config = dict(
    positions='rope',
    init_std_o=0.0,
    warmup_steps=344,
    final_lr_fraction=0.0,
    batch_tokens=32768,
)
Each number is 128 + 24 x the weight over its row's rms, rounded and kept within 0 to 255. Layers, rows and columns count from 0. The size above them is the row's rms in percent of the matrix's.

# layer 4 attention key, 64x64, rms 0.157, rows 24-44, columns 0-63
size [128 130 122 158 133 161 119 156 118  61  71  89  67 102  79  94  67 103  94  94 110]
[[188 166 121 165 159  91 137 117 135 162 138 134 146 102 121  87 160 100 131 132 126 132 135 119 114 131 173  92 106 102 153 120 123  93 148 152 151 186 137 148 134 127 142 125 115 125 122 144 131 126 154  72  94 132 127 156 109 136 123 154 105 106 130  92]
 [ 95 143 153 153 147 116 104 144  96 192 116 133 110 128  99 130 105 115 158 118 136 174 170 148 146 128 127 117  90 151 115 116 135 137 114 161 203 118 115 149  97 122 114 153 134 123 168 101 136 158  96 122 127 108 118 113 129 151  98 104 146 145 142 135]
 [150 109 142 158 154  97 132 128 148  72 122 119 118 126 121 186 122 155 211 153 173 148 105 114 125 105 112 162 144 153 136 107 131 115  82 101 155 126 132 157 118 119 120 111 135 138 132  98 140 143 118 132 125 150 155 105 107 168 135 122 142 139 135 109]
 [165 110 161 162 160 140 134 123 133  95 101 101 137 124 101 137 131 128 185 124 171 127 124  92 154 100 107 131 146 175 135  83 132  83 120 141 154 140 132 128 179 127 160 168 135 155 160 125 119 118 133 150 139 122 125 102 104 161 154 140 149 142 121 113]
 [129 140 121  78 107 123 116 133 127 104 156 127 133 164  85 143 103 141  96 139 111  97 165  94 105 135  86 171 118 146 159 145 158 130 105 124 128 130 151 145 164 139 128 141 130 135 117  94 144 135 165 153 158 180 120 108  80 106 128 132 156 145 132 171]
 [ 55 138 118 160  87 128 148 141  87 171 106 128 147 106 129 109 110 165 146 100 132 138  94 108 122  79 113 144  96 117 154 122 133 150 154 119 170 125 110 115 124 132 115 170 125  95 131 166 131 134 115 154 164  97 128 125 139 113 130 105 140 154 107 144]
 [147 147 128 149 132 117 145 147 103 194 128 127 183 146  82 142 101 158 124 126 124 142 161  78 146 144 100 144  88 108 142 144 132 133 164 167 129 123  98 140 139 121 166 134 145 114 152 124 128 134 120 138 153  97 106  97 160  96 135 141  92 129  92 132]
 [144 159 124  75 112 154 162 115 119 158 145 105 182 117 146 143 111 107 109 110 115 118 169 147 126 143 132 112 142 101 142  77 146 152 147 138 115 138 119 148 131 139 113  98 122 148  87 146 126  96 129 109 132 137 107 175 105 127 150 108  68 125  84 109]
 [155 128 111 137  92 137 116 121 132 124 198 151 105 141 139 142 168 105  77 138 150 113 154 101 162 131 169 126 161 137 125 141 150 155  98 122 129 155 130 134  92 114 115 174 126 139 103 156 130 155 100 122 123 181 155 119 110  98 108 107 107 141 113 145]
 [ 84 161 149 137 116 150 136 134 109 117  87  80  82 127 164 159 128 138 138 165 102 114 121 143 126  98 121 139 135 112 142 145  69 103 104 117 148 108 102  77  97 142 116 146 148 129 111 124 140 100 107 131 103  88 153 147 151 110 149 144 133 119 163 103]
 [166 150 108 146  99 150  89 116 127 139 198 153 132 169 112 102 163 132  81 118 105 131 153 144 150 146 157 110 178 145 136 124 149 135 116  98 114 147 125 131 134 121 123 154 119  95 120 134 123 124 115 131 136 171 146 104  90 100  98 103 114 105  90 135]
 [157 155  83 121 121 125 106 123 133 126 173 149 102 117 177 158 157 126  80 162 128 110 128 100 157 180 142 139 158 106 117 101 158 154 118 137 118 157 125 126 101 133 116 144 134 167 102 142 124 144 145  88 133 167 149  97 130 113 127 145  92 139 119 162]
 [133  75 103 141 160 155 135  98  97 110 138 133 160 120  86 146 172  90 119 136 104 164 138 109 102 183 145 111 131 136 109 123 105 143 169 143 112 135  73 122 162 106 141 138 107 122 139 142  96 133 115 138 159 124 132 109 151 123 123 145 113 102  85 137]
 [159 137  95 115  90 143 113 130 111 151 193 157 110 145 138 131 157 123  81 133 156 134 118 135 155 142 141 128 170 134 121 103 162 159 109  97 139 148 142 167 116 116 101 159  94 137 133 133 154 140 136 113 131 179 147 107  99  89 118  97 124 121  91 142]
 [138 150 125 159  85 166 116 124 119 149 165 126 129 169  86 130 148 181 100 156 148 151  95 145 118 125 129 120 184 138 119 142 108 113 128 108 119 132 145 128 155 147 125 146 102  69 164 147 123 114 144 116 135 133 159  93  88 119  96 112 113 110 139 109]
 [171 128  95 100 120 109 106 119 111 146 198 166 122 128 166 140 154 146  60 174 153 132 124 124 134 156 141 144 150 129 143 105 153 157 136 126 136 159 141 128 113 129 129 147 100 138 117 115 145 141 124 126 127 181 142 101 141 122 120 120 109 134 119 185]
 [106 141 152 149 152  95 106  94 149 109 104 151 116 102 154 118 133 123 136 135 150  96 162 154 161 103 115 130  85 133 128 122 173 160 100 126 115 138 100  99 137 124 145 108 181 177  92 133 120 127 129 131 143 102 123 153 135 167 116 164 123 143 181 149]
 [ 73 111 118 153 150 134 118 125 155  63  57 118 119 143 123 122 120 158 174 125  92 101 133 135 136 127 125 138  94 128 134 124 115 144 156 140 120 109 122 135 128 140 125 113 141 151 109  97 109 145 137 132 127  93 126 144 138 173 151 169 130 192 127 116]
 [ 90 103 154 131 158 130 159 128 163  75  77 104 157 136 112 112  93 141 190  95  94 112 147  93 113 115 134 136 109 143  99 141 119 156 111 145 135 104 121 139 129 136 130 105 153 136 110 115 130 114  99 170 153  80 116 142 127 161 137 149 138 128 133 107]
 [140 104 120 132 142 159 119  84 135 136 167 111 131 108 127 139 177  92  82 119 131 123 128  84 137 164 158 125 170 130  83 103 117 145 132 158 118 169 100  99 153 128 133 159 146 170 142 146 153 113 116 144 140 156 160  92 102 102 136 151 115 146 120 124]
 [179 130 122 120 112 155 102 119 121 153 168 146 146 122 187 125 117 115  75 124 145 129 100 134 133 134  89 136 147 144 161  92 158 134 138  93 120 164 169 124 124 105 144 145  79 120 149 128 148 120 129 115 150 179 114 119 108 109 110 108 129 113 129 175]]
# layer 4 attention query, 64x64, rms 0.162, rows 25-44, columns 0-63
size [124 136 108 127 130 119 141 124 101 103  91  82  99  93  80 100 101  90 105  95]
[[115 116 146 159 112 134 116 122  87 149 137 106 101 145  94 166  77 129 127 104 120 151 140 166 113 112 123 102 149 161 113 112 147 127 155 174 146 129 125 129 136 125 129 136 138 148 163 106 104 131 111 162 107  96 102 103 132 117 126  86 148 155  69 180]
 [157  89 156 169 161 126  96 144 138  85 104 128 113 123  88 129 151 162 162 127 148 118 131 133 122 125 108 130 144 127 112 112 116 139 108 149 127 110 114 127 126 124 159 136 176 181 121 136 148 110 158 154 104 106 155 120  96 193 158 153 139 111 162 112]
 [119 116 138 123 151 134 140 129 143 125  91 137 134 122 120  93 135 183 142 152 146 104 121 123 200 170 109 115 119 149  78 106 137 134 140 148  92  94  91 103 170 127 153 131 166 130 149 156 115 142 129 159 146  94 124 121 122 140 172 165 123 138 123 114]
 [100 116 122 130 122  93  94 111 116 115 139 119 133 125 125 141 138  79  94 129 110  99 134  91 107 111 130  90 124 140 164 106 153 124 115 129 118 149 178 157 135 107  81 159 106 147 138 119 134 105 165 111 155 164 107 149  81  79 105 151 150 118  94 125]
 [ 86 157 149 141 101 119 129 146 123 158  84 132 146 110 109 111 126 127 143 105 100 101 117 122 140 110 130 101 123 124 151  93 156 110 179 142 145 134  90 143 101 150 110 126  87 101  99 178 142 137 113 173 151  80 140 118 118 151 147 109 163 113  96 139]
 [121 153 128 104 134 139 143 123  96 189 156 150 148 119 129 123 111 112 109 155  92 146 160 113 116 120 109 131  90 111 154 110 145 116 123 143 104 141 161 106 122 128 146 120 115 103 152 165 153 114 119 129 147 151  97 122 161  96 143 162  53  74 123 134]
 [101 140 139  96 137 129 173 102 121 127 133 153 157  91 137 134  92 159 165 106  90 147 154 101 127 147 154 143  97 131 122 105 157 106 121 112 112 136 108 116 165 118 127 122 117 142 104 131 108 107 109 141 134 111  96 128 142 144 158 137  67 130  91  59]
 [148 147 104 124 135 153 151 103  67 141 154 127 126 133 154 115 153 131 114 141 113 100  81 122 166 146 126 163 141  79 102 143  79 157 145 122  91  81 148  88 115 136 117 121 137 130 114 105 156 104 128 141 103 110 143 115 158 109 151 165 116 128 145  99]
 [ 57 115 122 109 119 134 144 147 128 115 103 119 136 129  99 108 121 173 158 104 121 154 151 160 111 113 112 154 107 123 133 107 158 144 123 104 160 100 100 142 121 158 126  94 135 109 125 125 132 113 151 157 180 116 137 114  85 174 145  93 136  81 146 141]
 [181 134 131 157 131 163 133 116  99 133 159 135 140  88 145 139 164 126  90 139 137 101 113 110 153 164 156 131 149 105 104 141  68 113 138 138  80 159 143  95 145 125 134 163 108 149 141 121 149 149 131  99 102 147 125 150 162  93 138 164 113 144 122 110]
 [145 136 124 106 124 168 196 147  89 128 122 134 151 129 144 105 122 137 118 114 141 112  84 111 178 144 155 131 143  66 155 166  96 125 129  96 126  96 127 106 132 164 136 125 143 118 116 114 154 119 139 144 113 102 150 111 151 106 163 140  92 158 151 116]
 [176 125 149 147 117 161 134 143 147 130 158 123 158 111 125 132 106 123 117  97 155 142 169 110 114 119 154  87 110 141 135 127 161  84 111 136 144 169 151 163 169 112  99 154 112 165 134 133 141 157 149  79  99 170  94 142 133  99 114 119 138 154 112 122]
 [171 148 133 148 134 142 132 118 116 149 155 139 127  80 178 145 134 115 106 132 123 102 108 136 154 145 133 145 139  90 120 153  85 112 108 148 101 116 137  83 112 166 120 124 147 123  85 112 152 141 112 104  68 137 162 132 162 107 159 165 106 143 151 119]
 [158  96 147 153 127 127 115 101 148 136 173 139 130  96 153 130 150  99  96 107 109 135 171 165 130 118 116 143 135 140 129 115 119 146 124 158 105 167 145  93 146 106 124 101  75 156 129 113 152 140 115 115 148 172 145 161 133 107  75 151 137  89 100 145]
 [170 149 103 120 122 185 115 123 107 149 138 113 129  89 177 132 112  96 129 118 131 106 112 130 140 153  97 105 156 114 100 156  79  75 141 146  98 118 136 143 126 106 148  97 130 148 135 139 150 147 101 120  84 153 140 125 178  93 135 123 111 148 138 116]
 [134 112 112 121 148 117  98 110 133  94 114 120 104 172 110  97 136 141 131 162 160 123  75 111 166 162 147 157 151 138  90 145  86 177 160 102  92 125  99 108 123 115 177 131 132 109 142 118 123 128 108 167 149  98 118 118 138 131 149 126 142 158 151 130]
 [108  87 112 131 110 122 155 143 113 129 110 142 112 153  76 100 140 174 118 102 136 146 129 150 111  98 152 113 119 122 141 121 171 163 106  98 149 153 105 132 157 144 148 124 130  89 143 122 145  98 152 178 168  85 145 114 117 159 130  96 159 113 148 151]
 [ 66 110 132 123 128  91 137 128 175 108 109 136 104 156  94 132 131 151 146 131 154 147 100 136 135  83 113 138  99 145 143 118 142 167 111 105 119 136  78 136 115 118 144 102 135  92 134 123 103 119 128 178 151  92 140 158 133 163 123  84 103 142 163 126]
 [180 157 121 115 108 132 153 115 114 137 171 109 154 143 130 125 121 101 148 126 135 140 140 134 176 152 160 110 100 139 132 125 166 125 134 167 125 149 146 151 121  69 100 134 120 165 116 142 164 169 154 108 149 156  90 156 132 101 102 121 113 148 116  89]
 [161 148 116 131 113 146 104 117 102 152 173 128 127 104 171 156 118  79 102 125 119 108 152 131 114 137 100  96 126 122 154 140 104  78 145 136 142 143 172 113 155 102 111 117  97 176 140 149 136 135 106 106 132 159 152 125 124 101  99 125 129 123  66 153]]
# layer 4 attention value, 64x64, rms 0.141, rows 0-31, columns 0-63
size [ 92 104 100  88 102  94 106  93  91  95  94  89  96 100 102 103  84  88  82  88  88  99 103 102  86  92  99  94  83  90  94  93]
[[149 113 170 103 148 134 184 107 104 163 140 145 126 154 109 132 135 114 128  82 166  96 172 131 156 119 156 105 164 119 154 152  91 116 113 140 132 128 108  86 160 141 116 128 120  79 155 103 122 143 157 121 130 109  98 115 124 133 117 124 116 165 117  92]
 [107 170 162 131 133  86 120 152  86 113 145 105 114 132 127  97 123 134 127 131 115 138 151 126 140 140 130 163 102 171  24 139 137  95 124 106 131 142 118 165 101 158 166 135 139 140 135 111 143 142 137 146 136 141 105 160 135 124 115 148 151 137 120 110]
 [159 162 154 126 125 137 101 161 108 139 128 122 162 100 120 108 111 116 133 148 116 167 139 119 204 127 147 143 118 124 182 167 130 119 167 135 123 154  97 128 144 169 135  85 106 140 140 137 129 123 170 121 100 125 128 108 101 136 116  85 137 151 162 130]
 [ 83 117 119 139 104 152 125 145 128 114 110 122 158 117 131  75  73 110 138 103 106 132 149 122 153 124 105  85 109 158  93 115 174 120 122 130 119 131 118 123 120 142  94 141 102 106 119 177 150 143  79 153 152 160 120 160 124 103 115 155 113 137  84 119]
 [125 114 136 120  98  81 158  85  93 121 111 113 107 103 137 158 140 125 117  86 141 118 119 161 196 142  96 117 119 141 112 128 136 126 121 140 114  88 132 117 150 159 103 138 166 169 129 150  91 128 102  96 137 122 136 101 104 140 115  72 137 135 155 116]
 [118 136 156 111 118 100  94 102 143 123 127 133 118 131 142 112 131 147 103 135 110 181 159 132 145 146 140  75 151  92 147  89 109 162 101 118  82 124 113 166 148 117 121 158 167 117 146 169  94 118 100 105 130 132 122 137 121 156 145 173 138 119 166 160]
 [141  88 100 110 117 139 126 109  87 104 157 169 133  88 119  85 199 107 140 110 132 136 127 147 153 120  87 146  73 137 123 103 116 152 136 128 100 157 124 165 128 119 157 157 113 124 124 136 117 121 122 127 163 120 131 176 164 141 139 126 112 157 132 119]
 [118 131 165 127 113 119 156 147 135 137 145 176 120 158 105 100 116 103 129 101 119 112 155 113 124 147 186 165 136 144 146 140 153 184  78 131 110 143 125 128 135  98 109 136 114 113 125 101 105 177 133  99 147 112  88 151 152 128 136 141 171 161 137 105]
 [109 156 118 137 140 126 120 107 140 127 106  85  97 139 137 155 101 146 129 141 187 130 121 143 132 193 111 115 151 148  91 131 149  68  90 117 136 112 129 156 129 155 131 137 120 105 138 182 129 156 123 149 129 143 125 160 160 117 105 134 112  76 125 110]
 [109 122 118 138 105  79 126 148 128 132  99 145 156 139 155 123 106 110 132 103  79 128 138 144  89 150 155 154 128 141 150 102 177 152  98 145  96 125 136  99  95  95 106 137 108 142 160 111  89 161 118 117 168 137  81  98 126  98 107 140 156 127 112 113]
 [133 179 105 136 112 115 122 135 118  89 127 154 132  66 100 148 129 107 133 186 129 100 154 118 150 117 137 110 135  88 108 124 142 150 131 129 130 120 136 150 126 141 145 152 104 153 121 103  86 133  67 144 127 136 109  98 159 109 133 122 178 118 167 151]
 [111 150 152 136 177 111 145 105  94 127 121 127 113 143 163 144 127 152 120 157 136 192 182 131 106 107 121 115 176 108 113  90 112 114  95 110 120 149 143 136 187 103 113 144 152 125 138 128 141 106 114 141  89 109 139 129 147 113  90 103  98 120 140 138]
 [120  81 166 139 128 173 162 127 176 114 125 113 113 156 119 124  86 130 113 118 134 128 113 111 153 122 180 173 147 152 133 170 123 167 135 120 112 114 116 137 145 103  94 101 168 115 134 137 158 134 136 120 145 133 151 117 115 125 141 151 123 135  58 149]
 [122 135 137 176 152 156 112 133 147 146 116 132 104 138 173 153  92 125 136 111 116 166 186 108 122 100 130 120 217 129 159  99  86 178 141 120 154 129 121 117 127 160 118  82 117 128 122 123 117 110 143 136 130 134 127 110 140 126 111 132 131 112 142 115]
 [111 153 121 173 136 145 126 148 155  94 116 113 112 147 128 170 123 104 128 112  99  96 146 152 156  91 149 132 114 129 110 139  87 132 134 151  76 112 126 147 135  92 103 128 119 161 111 122 131 125 101 145 128 150 179  92 131 142 134  70 159 176 116 116]
 [114 149 146 121 138 177 119 192 150 119 122 159 153 138 113 103  93 136 137 156 124  97 136  87 168 111 187 118 147 105 161 140 160 155 116 107 119 126 142 131 165  95  86 111  96 116 119 104 124 138 125 130 106 126 113 125 101 114 137 124 149 164 147 153]
 [123 159 120 107 169 136  60  97 118 113 128 151 153 121 138 148 146 152 140 128 143 124 169  94 159 114  95 133 122 100 123  61 128  96 151 127 153 138 144 128 153 107 133 147 131  89 134 104 137 100 142 153 118 134  87 119 117 109  95 119  81 107 137 120]
 [135 120 134 178 151 167 163 144 132 122 149 159 142 176 144 103 102 116 122 138 145 142 134 133 169 109 149 209 185 126 139 121 150 117 158 117 130 141 141 154 144 143 128 108 130 150 112 118 171 134 164 144 137 101 136 107 143 158 163 129 124 127 149 139]
 [139 129 112  85 122 154 101 137 128 101 165 130 126  84  97  92 174 133 151 145 143 126 141 106 144 146 144 141  76 107 107 127 120 121 102 132 162 131 136 140 144 134 138 114 151 100 116  86 151 105 145 102 157 105 132 164 147 139 162 126 182 176 118 151]
 [134 103 152 115 133 124  91 166 132 160 158 126 152 127  98 118 112 140 123 119 119  95 122 100  93  91 133 149 126 106 147  80 180 110 134 124 145 118 132 106 148 134 100 141 100  90 104 166 142 132 139 138 123 131  85  96  86 112 152 187 108 135 108 145]
 [112 118 147 136 115  86 110  81 100 142 163  74 102 128 124 122  96 117 121 100 118 144 164 156  97 129 135 110  99 118 152 132  86 107 108 162 142 108 115 134 145 157 122 123 168 150 125 137  99 122 195 111 116 134 148 126  99 149 154  98 158 150 117 125]
 [141 149 115 201 121 100 126 131 139 154 140 128 125 157 107 135  91 104 125 104 151  98 111 126 116 121 140 182 138 180 141 149 116 125 143 146 105 109 123 153  95 143 137 147 126 160 142 145 126 140 161 161 150 151 129  87 131 131 118  92 127 122 163  70]
 [131 145 109 150 120 157 182 147 197 156 112 120 160 102 137 132 106 133 106 120 115 157 113 164 139 140  95 126 143 110 119 155 177  62 100 149 138 145 143  93 125 114 140 135 135 159 108 120 124 141  79 115 140 134 159 105 139 152 140 136 125 120 147 136]
 [144 134 134 122  84 130 149 135 149 145 146  96 155  92  63 128 113 125 109 179 139 120  99 112 139 122  85 164  97 170 171 137 137 149 109 133 107 153  96 174  82 129 128 126 161 143 156 136 125 132 120 126  89 150 132 128 121 111 126 132 120 141 161 113]
 [136 111 134 150 148 147  94 113 111 123 137 112 105 183 111 152 140 126 125  95 132  92 145 115 109  93 130 131 133 121 123  82  67  90 132  91 137  74 128 151 137 175 169 119 147 132 119 157 131 103 167 142 141 131 163 124 117 116 174 132 132 136 116 137]
 [112 150 129  95 133  91 114  95 144 119 127  69 119 150 152 124 122 127 135 105 127 132 143 163 110 111 138  71 121  97 137 149 105 107 171 114 131 116 142 121 146 161 155 162  74 130 151 127 131 102 181 180 116 148 163 121  97 133 128 105 126 137 127 124]
 [141 151 111  93 124 132 151 105 150 105  97 141 105 123 140 152 162 145 124 113 135 101 115 143 182 147 105  82 122  92 132 175 115 122 174 117 134  98 136 107 145 132 117  92 145 163 140  74 107 109 121 102 120 123 149  90 116 143 119  83 142 147 142 159]
 [137  95 164 114 118 101 138 127 160 103 125 121 162 109 134  97 142 107 104 115 184 123  91 161  95 110  85  96 148 135 143 148  70 125 136  95 110 156 144 138 140  99 114 104 161 109 117 130 108 128 153 137 117  95 164 105 151 138 144 129 158 135  94 139]
 [144 101 138 158 141 119  92 136 131 117 109 110 169 141 119  87 192  95 136 117  98 159 138 134 147  89 155  92 128 112 124 124 114  81 146 148 126 140 150 115 125 111  90 124  98 105 120 127 152 111 125 114 157 110 113  56 131 137 125  90 130 153 140 132]
 [144 148 161 154 102  83 113 155 181 122 117 145 142  89 155 129 104 117 138 126 156 119 134 133 163 152 146 160 135 141 129 154 101 119 138 125 118 126 139 129 126 131  93 100 146 124 151 126  86 150 137 135 182  96 127  87 155 128  93 118 194 124 126  97]
 [113  95 124  89 148 147 175 121 132 134 127 134 136 157 117 106 155 150 100 132 139 108  58 122  99 124  90 109 182 135 152 102 157 148 106  95 130 144 135 149 119 130 142 127 109 114 103 120 143 131 117 116  65 150 113 141 127 136 154 160 102 130 165 155]
 [112 143 116 109 118 137 162 127  80 153 107 117 150 144  84 125 129 108 116 129 148 141 108 135 168 154 125  97  97 135 125 145 153  86  85 141  82 125 132 131 149 143 151 180 113 128 140 168 113 155  74 116 122 148 109 144 118 110 104  95  95 114 153  98]]
# layer 4 attention output (transposed), 64x64, rms 0.151, rows 0-31, columns 0-63
size [ 95  96  93  91 100  88  98  93  85  94  96  86  93  97 100  99  80  89  83  89  88  99  97  99  85  92  98  87  76  89  93  90]
[[121 106 130 143 122 144 122 170 191  81 135 118 105 107 120 170 134 139 117 128  93 134  93 156 110 107 110 127 119 132 102 100 159 118 108 107 129 123 149 135 105 118 189 170 124 161 112 119 130 142 118 113 129 146 181 130 136 112 166 120 116 104 113 176]
 [130 122 132 140 125 132 117  90 128 133 136 176 110 135 120 109 160  90 116 141 116 123 112  91 145 140 125  84 147 132 155 144 140 152 130 162 104 128 125 149  97 114 114 153 135  69  83 122 139 106  66 179 126 153 123 166 103 140 142  98 127  81 131 128]
 [ 91 146 104 148  96 133 113 124 149 138 100 133 131 132 171 144 115  88 150 174 128  91 133 154  77 126 125 145 118 138  79  71 114 156 114  79 130 124 137 145 121 106 121 149 118  77 141 145 119 127  87 129 112 105 134 151 105 126 156 136 149 128  99 106]
 [160 123 134 129 170 101 120 110 120  92 134 113  91 154 110 164 138 137 129 157 172 131 115 118 124 132 121 140 123 111 117 172 112 134 107 138 105 102 117 147 155 158 179  99 153 128 111 111 111 117 132  97 123 130 158 164 105 183 109  96 171 107 170 104]
 [113 130 145 103 158 125 166 141 169 139  83 121 173 132 154 113 121  91 152 150 105 108 151  83 145 116 149 172 104 106 136 123  95 164 139 102 123 123 105 147 108 131 134 125 129 118  99 142 146 130 147  95 136 148 137 131 133 119 118 204  88  99 131 124]
 [135 116 100 132 126 104 138 146 143 143 136 128 174 121 128 140 158 109 103 110 157  91 122  92 152 117 122 187 143 127  97 125 115 126 130 123 172 104  96 124 123 144 108  84  87 164  85  91  97 148 143 176  85 108 119 120 113 120 142 153 107 138 134 108]
 [135 127 175 116 143  65 142 115 110 140 130 132 113 101 118 160  97 129 132 147 110 129 106 122 148 122 157 118 142 153 141 148 110 139 116 150 173 105 145 144 145 123  70 133 136 159 147 110  90 108 105 133  97 139  99  93 116 107 132 135 181  73 144 153]
 [145 121 165 134 124 136 139 141 139  85 138 140 110  78 141 169 145 160 142 113 126 141  86 143 121 111 113 126 129 108 117 131 150 111 164 127 141 122 104 125 107 146 168 148 119 153 106 142 127  99 109 176 119 163 199 103 105 148 172  91 108 103 123 118]
 [124 104 124 134 128 125 104 148  89 128 133 117 141 177 113 116 164  80  98 134 130 129 144  67 117  85 133 105  98 119 127 145 145 118 107 152  97  93 134 129 133 166 171 119 160 119  79  92 138 102 151 129 140 147 122 132 144 123 108 108 179 150 122 147]
 [133 109 157 138 168 143 166 117 128  81 152 126 120 105 113 149 154 148 153 125 149 157 133 135 120 115 125 126 125 105 118 146 106 128 139 138 119 133 121 148 124 159 147  94 167  87 111 138 132 107 166 148 119 125 201 153 131 166 160 117  83 122 152  75]
 [125 122 151 141 111 146 119  79 110 174  81 109 109 122 146 126 135  92 108 101 129 150 122  96 139 145 154 166 163 166 114 110 133 135 136 174 166  84 111 108 121 134  90 124 145  87 154 145 115 124 177 127 123 128 148 131  89 114 103 143 119 124 153 108]
 [133  96  96 155 103 172 104 165 147 126 134  92 165 115  99 128 133 110  75 136 139 119 102 144 130 117 134 108  97 133 160 145 125 113 126 170 116  73 144 115 112 124 142 135 110 136  93 144  85 159 153 136 129 127  97 141 119 101 156 164 143 170 157 122]
 [143 165 123 122 139 139 135 149 142 158 146 166 138 103 154 122 152 184 139 123 131 114 134 160 118 127 115 128 111 110 139 122 140  68 136  95 108 138  98 135 109 139 183 118 110 170  95 130 136 138  88  64 128 142 127 126 114 170 130  82 111 128 108 117]
 [146 141 139 101  93 151 111 146 163 118 140 115 164 130  94 151 152 140  86 139 144 114 132 163  98 129 105 134 105 112 107 120 170  92 107 149  78 107 127 109 153 125 163 159 147  89 148 131  73 150 131 118 115 105 137 142 112 114 149 155 115 173 121 106]
 [136 156 152 123 132 169 151 122 124 182 127 154 132 107 130 108 111 134 175 141 138 137 158 136 156 141 111 125  98 133 115 115 148 160 142 148 110 101  96 133 141 180 175 134  91 101 128 156 104 146 136  70 136 149 136 157  84 111 122 163 109 104 116 122]
 [136 144 105 169  91 160 117 134 129 150 135 115  87 103 153 167 119 146 138 122 160 155 131 173  89 144 121 167 108 114 111 118 130 125 173 117 141 117  86 118 109 132 188 122 117 160 141 147 113 138 119 132 130 133 189 135 103 156 130  96 129 142 130  96]
 [111 119 104 160 104 122 123 128 155 130 147  71 115 129  83 139 134  87  92 175 135 160 126 163 139 141 160 126 149 132 145 129 112 129 121 162 169  94 134 123 125 137 154 161 170 113 132 122  95 160 120 124 120 121 138 149 170 100 119 121 161 146 181 128]
 [121 152 141 101  76 141 138 131 131 157 124 141 132  88 137 140 132 155 125 115 117  94 108 181  63 139 115  96  78 140 151 146 129 136 129 136 122 127 126  82 127 123 114 149  85 104 126 140  96 138  78  97 118 122 130 116 122  82 139  89 132 149 112 116]
 [153 156  95 157 104 116 142 110  96 161 118 150  92 130 164 122 109 134 118 113 127 116 104 118 151 166 176 127 153 126 135 131 124 101 151 104 155 126 149 127 114 112 138 173 137 171 175 132 128 120  97 171 113 144 103  84 132 113 109 102 102  81 123 152]
 [140 111 115 138 134 132 130 112 137 100 137 109  96 142 128 149 108 172 125 119 165 139 113 188 130 143 126 160 164 137 123 159 101 136 125 120 130 148  92 127 151 103 142 145  96 148 130 116 157 147 123 141 108 113 160  90 176 145 142  46 142 159 154 130]
 [130 134 109 120 127 129 175 169 164 114  75 161 183 150 133  87 136 138 148 129 162 107 127  98 181 140 121 128 142 134 110 137 122 146 117  99 114 150 123 134 107 104 154 169  80  95 128 146 147 153 106 151 132 108 122 124 130 114 153 159  97 101 117 141]
 [ 97 114 165  91 125 151 152 114 111 104 103 142 145 116 118 108 135 121 160 140 118 149 159 132 115  91  95  94 123 119 138 109 155 152  97 124 122 156  89 145 133 146 119 144  99  41  98 149 119 117 107 103 150 133 165 142 131 105 138 112 155 108  90 128]
 [148 127 129 104 116 102 104 102  94  97 118 108 104 157 149  74 126 126 158  87 120  88  77 122  90 124 143 118  99 129 136 137 121 170 163  97 111 122 144 104 126 157 106  93 113 115 128 126 132 103 171 110 122  94 108 141 139 121  85 155  97 135 113 138]
 [128 131 126 119 173 126 112 111 108 127  69 156 123 145 157  80 122  87 146 106 108 125 120 122 140 109 157 124 168 129 117 122 106 127 133  88 156 156  86 148 130 119  88 122 115 123  81 148 121 109 111 120 145  99 146  92 132 182 130 118 158 105  88 122]
 [146 156 112 103 111 147 165 153 156 179 138 162 151 158 138 106 143 154 128 119 138 159 167 145 144 129 100 141 133 149 116 153 153 138 104 161 123 151 138 115 134  94  92 150  98  99 132 117  88 173 109 114 118 145  99 108 161  89 119 113 127 103 113 169]
 [113 108 108 147 112 138 128 148 106 143 114 148 140 144  83 121 116 102 133 158 165 142 168 117 124 148  72 123 129 171 104 101 119 150  76 151 114 145 124 123  90 104 147 116 139 114 151 124 147 196 116 121 151 120 119 172 142 112 162 164 140 115 139 149]
 [107 158 110 137 133 132 137 130 143 187 120 124 143 122 140 112 132  93 156 133  93 126 164 108 124 145 149 164 114 125 134  74 131 137 147 106 141 144 143 100  91 114 133 120 153 147 161 143 146 128 145 104 149 114 110 157 122 120 112 205  63 121 120 146]
 [118 134 113  95 147 124 131 175 101 191 143 127 155 128 121 127 131 143 130 108 103 145 147 143 131 146 143 149  92 109 119 140 160 127  94 137 160 138 131 171 124 134 111 162 122 199 110 109 166 142 155 100 119  98  92 112 120 149 180 133 126 129 103 118]
 [119 130 102 125 138 172 153 137 123 141 171 114 115 122 125 178  69 148 151 154 126 112 114 161  76 152 113 152 112 125 107 101 124 133 110  96 150  98 164 152 161 157 125 172 127 115 143 102 130 146 169 136  94 121 114 163 129 101 124 125 128 105 116 102]
 [ 88 143 130 114 116 152 158 126  94 140 133 121 128 105 131 136 166 109 124 132 103 130 146 130 115 132 164 154 106  91  94 109 162 123 100 107 127 123 118 175 110 165 172 170 159  92 116 124 152  99 146 109  99 154 147 152 103 129 170 129  91 120 108  84]
 [168 115 133 121 140 117  90 140 140 150 143 124 138 148 117 152  92 138 119  99 115 134 132 134  98 111 106 133 110 125 157 152 118 126 161 149 162 148 103  89 140 112  79  94 122 203 116 118 142 132 130 152 161  92 135  67 157 155 128 121 146 151 114 147]
 [134  89 126 156 153 113 105 133 140  78 111 101 112 143 160 131 121 101 163 139 127 128 114  88 115  79 114 130 117 137 119 125 112 171 134 129 147  94 128 157 125 146 112  77 136 119  73 126 124 101 163 129 144 157 158 145 137 132 100 136 187  95 125 149]]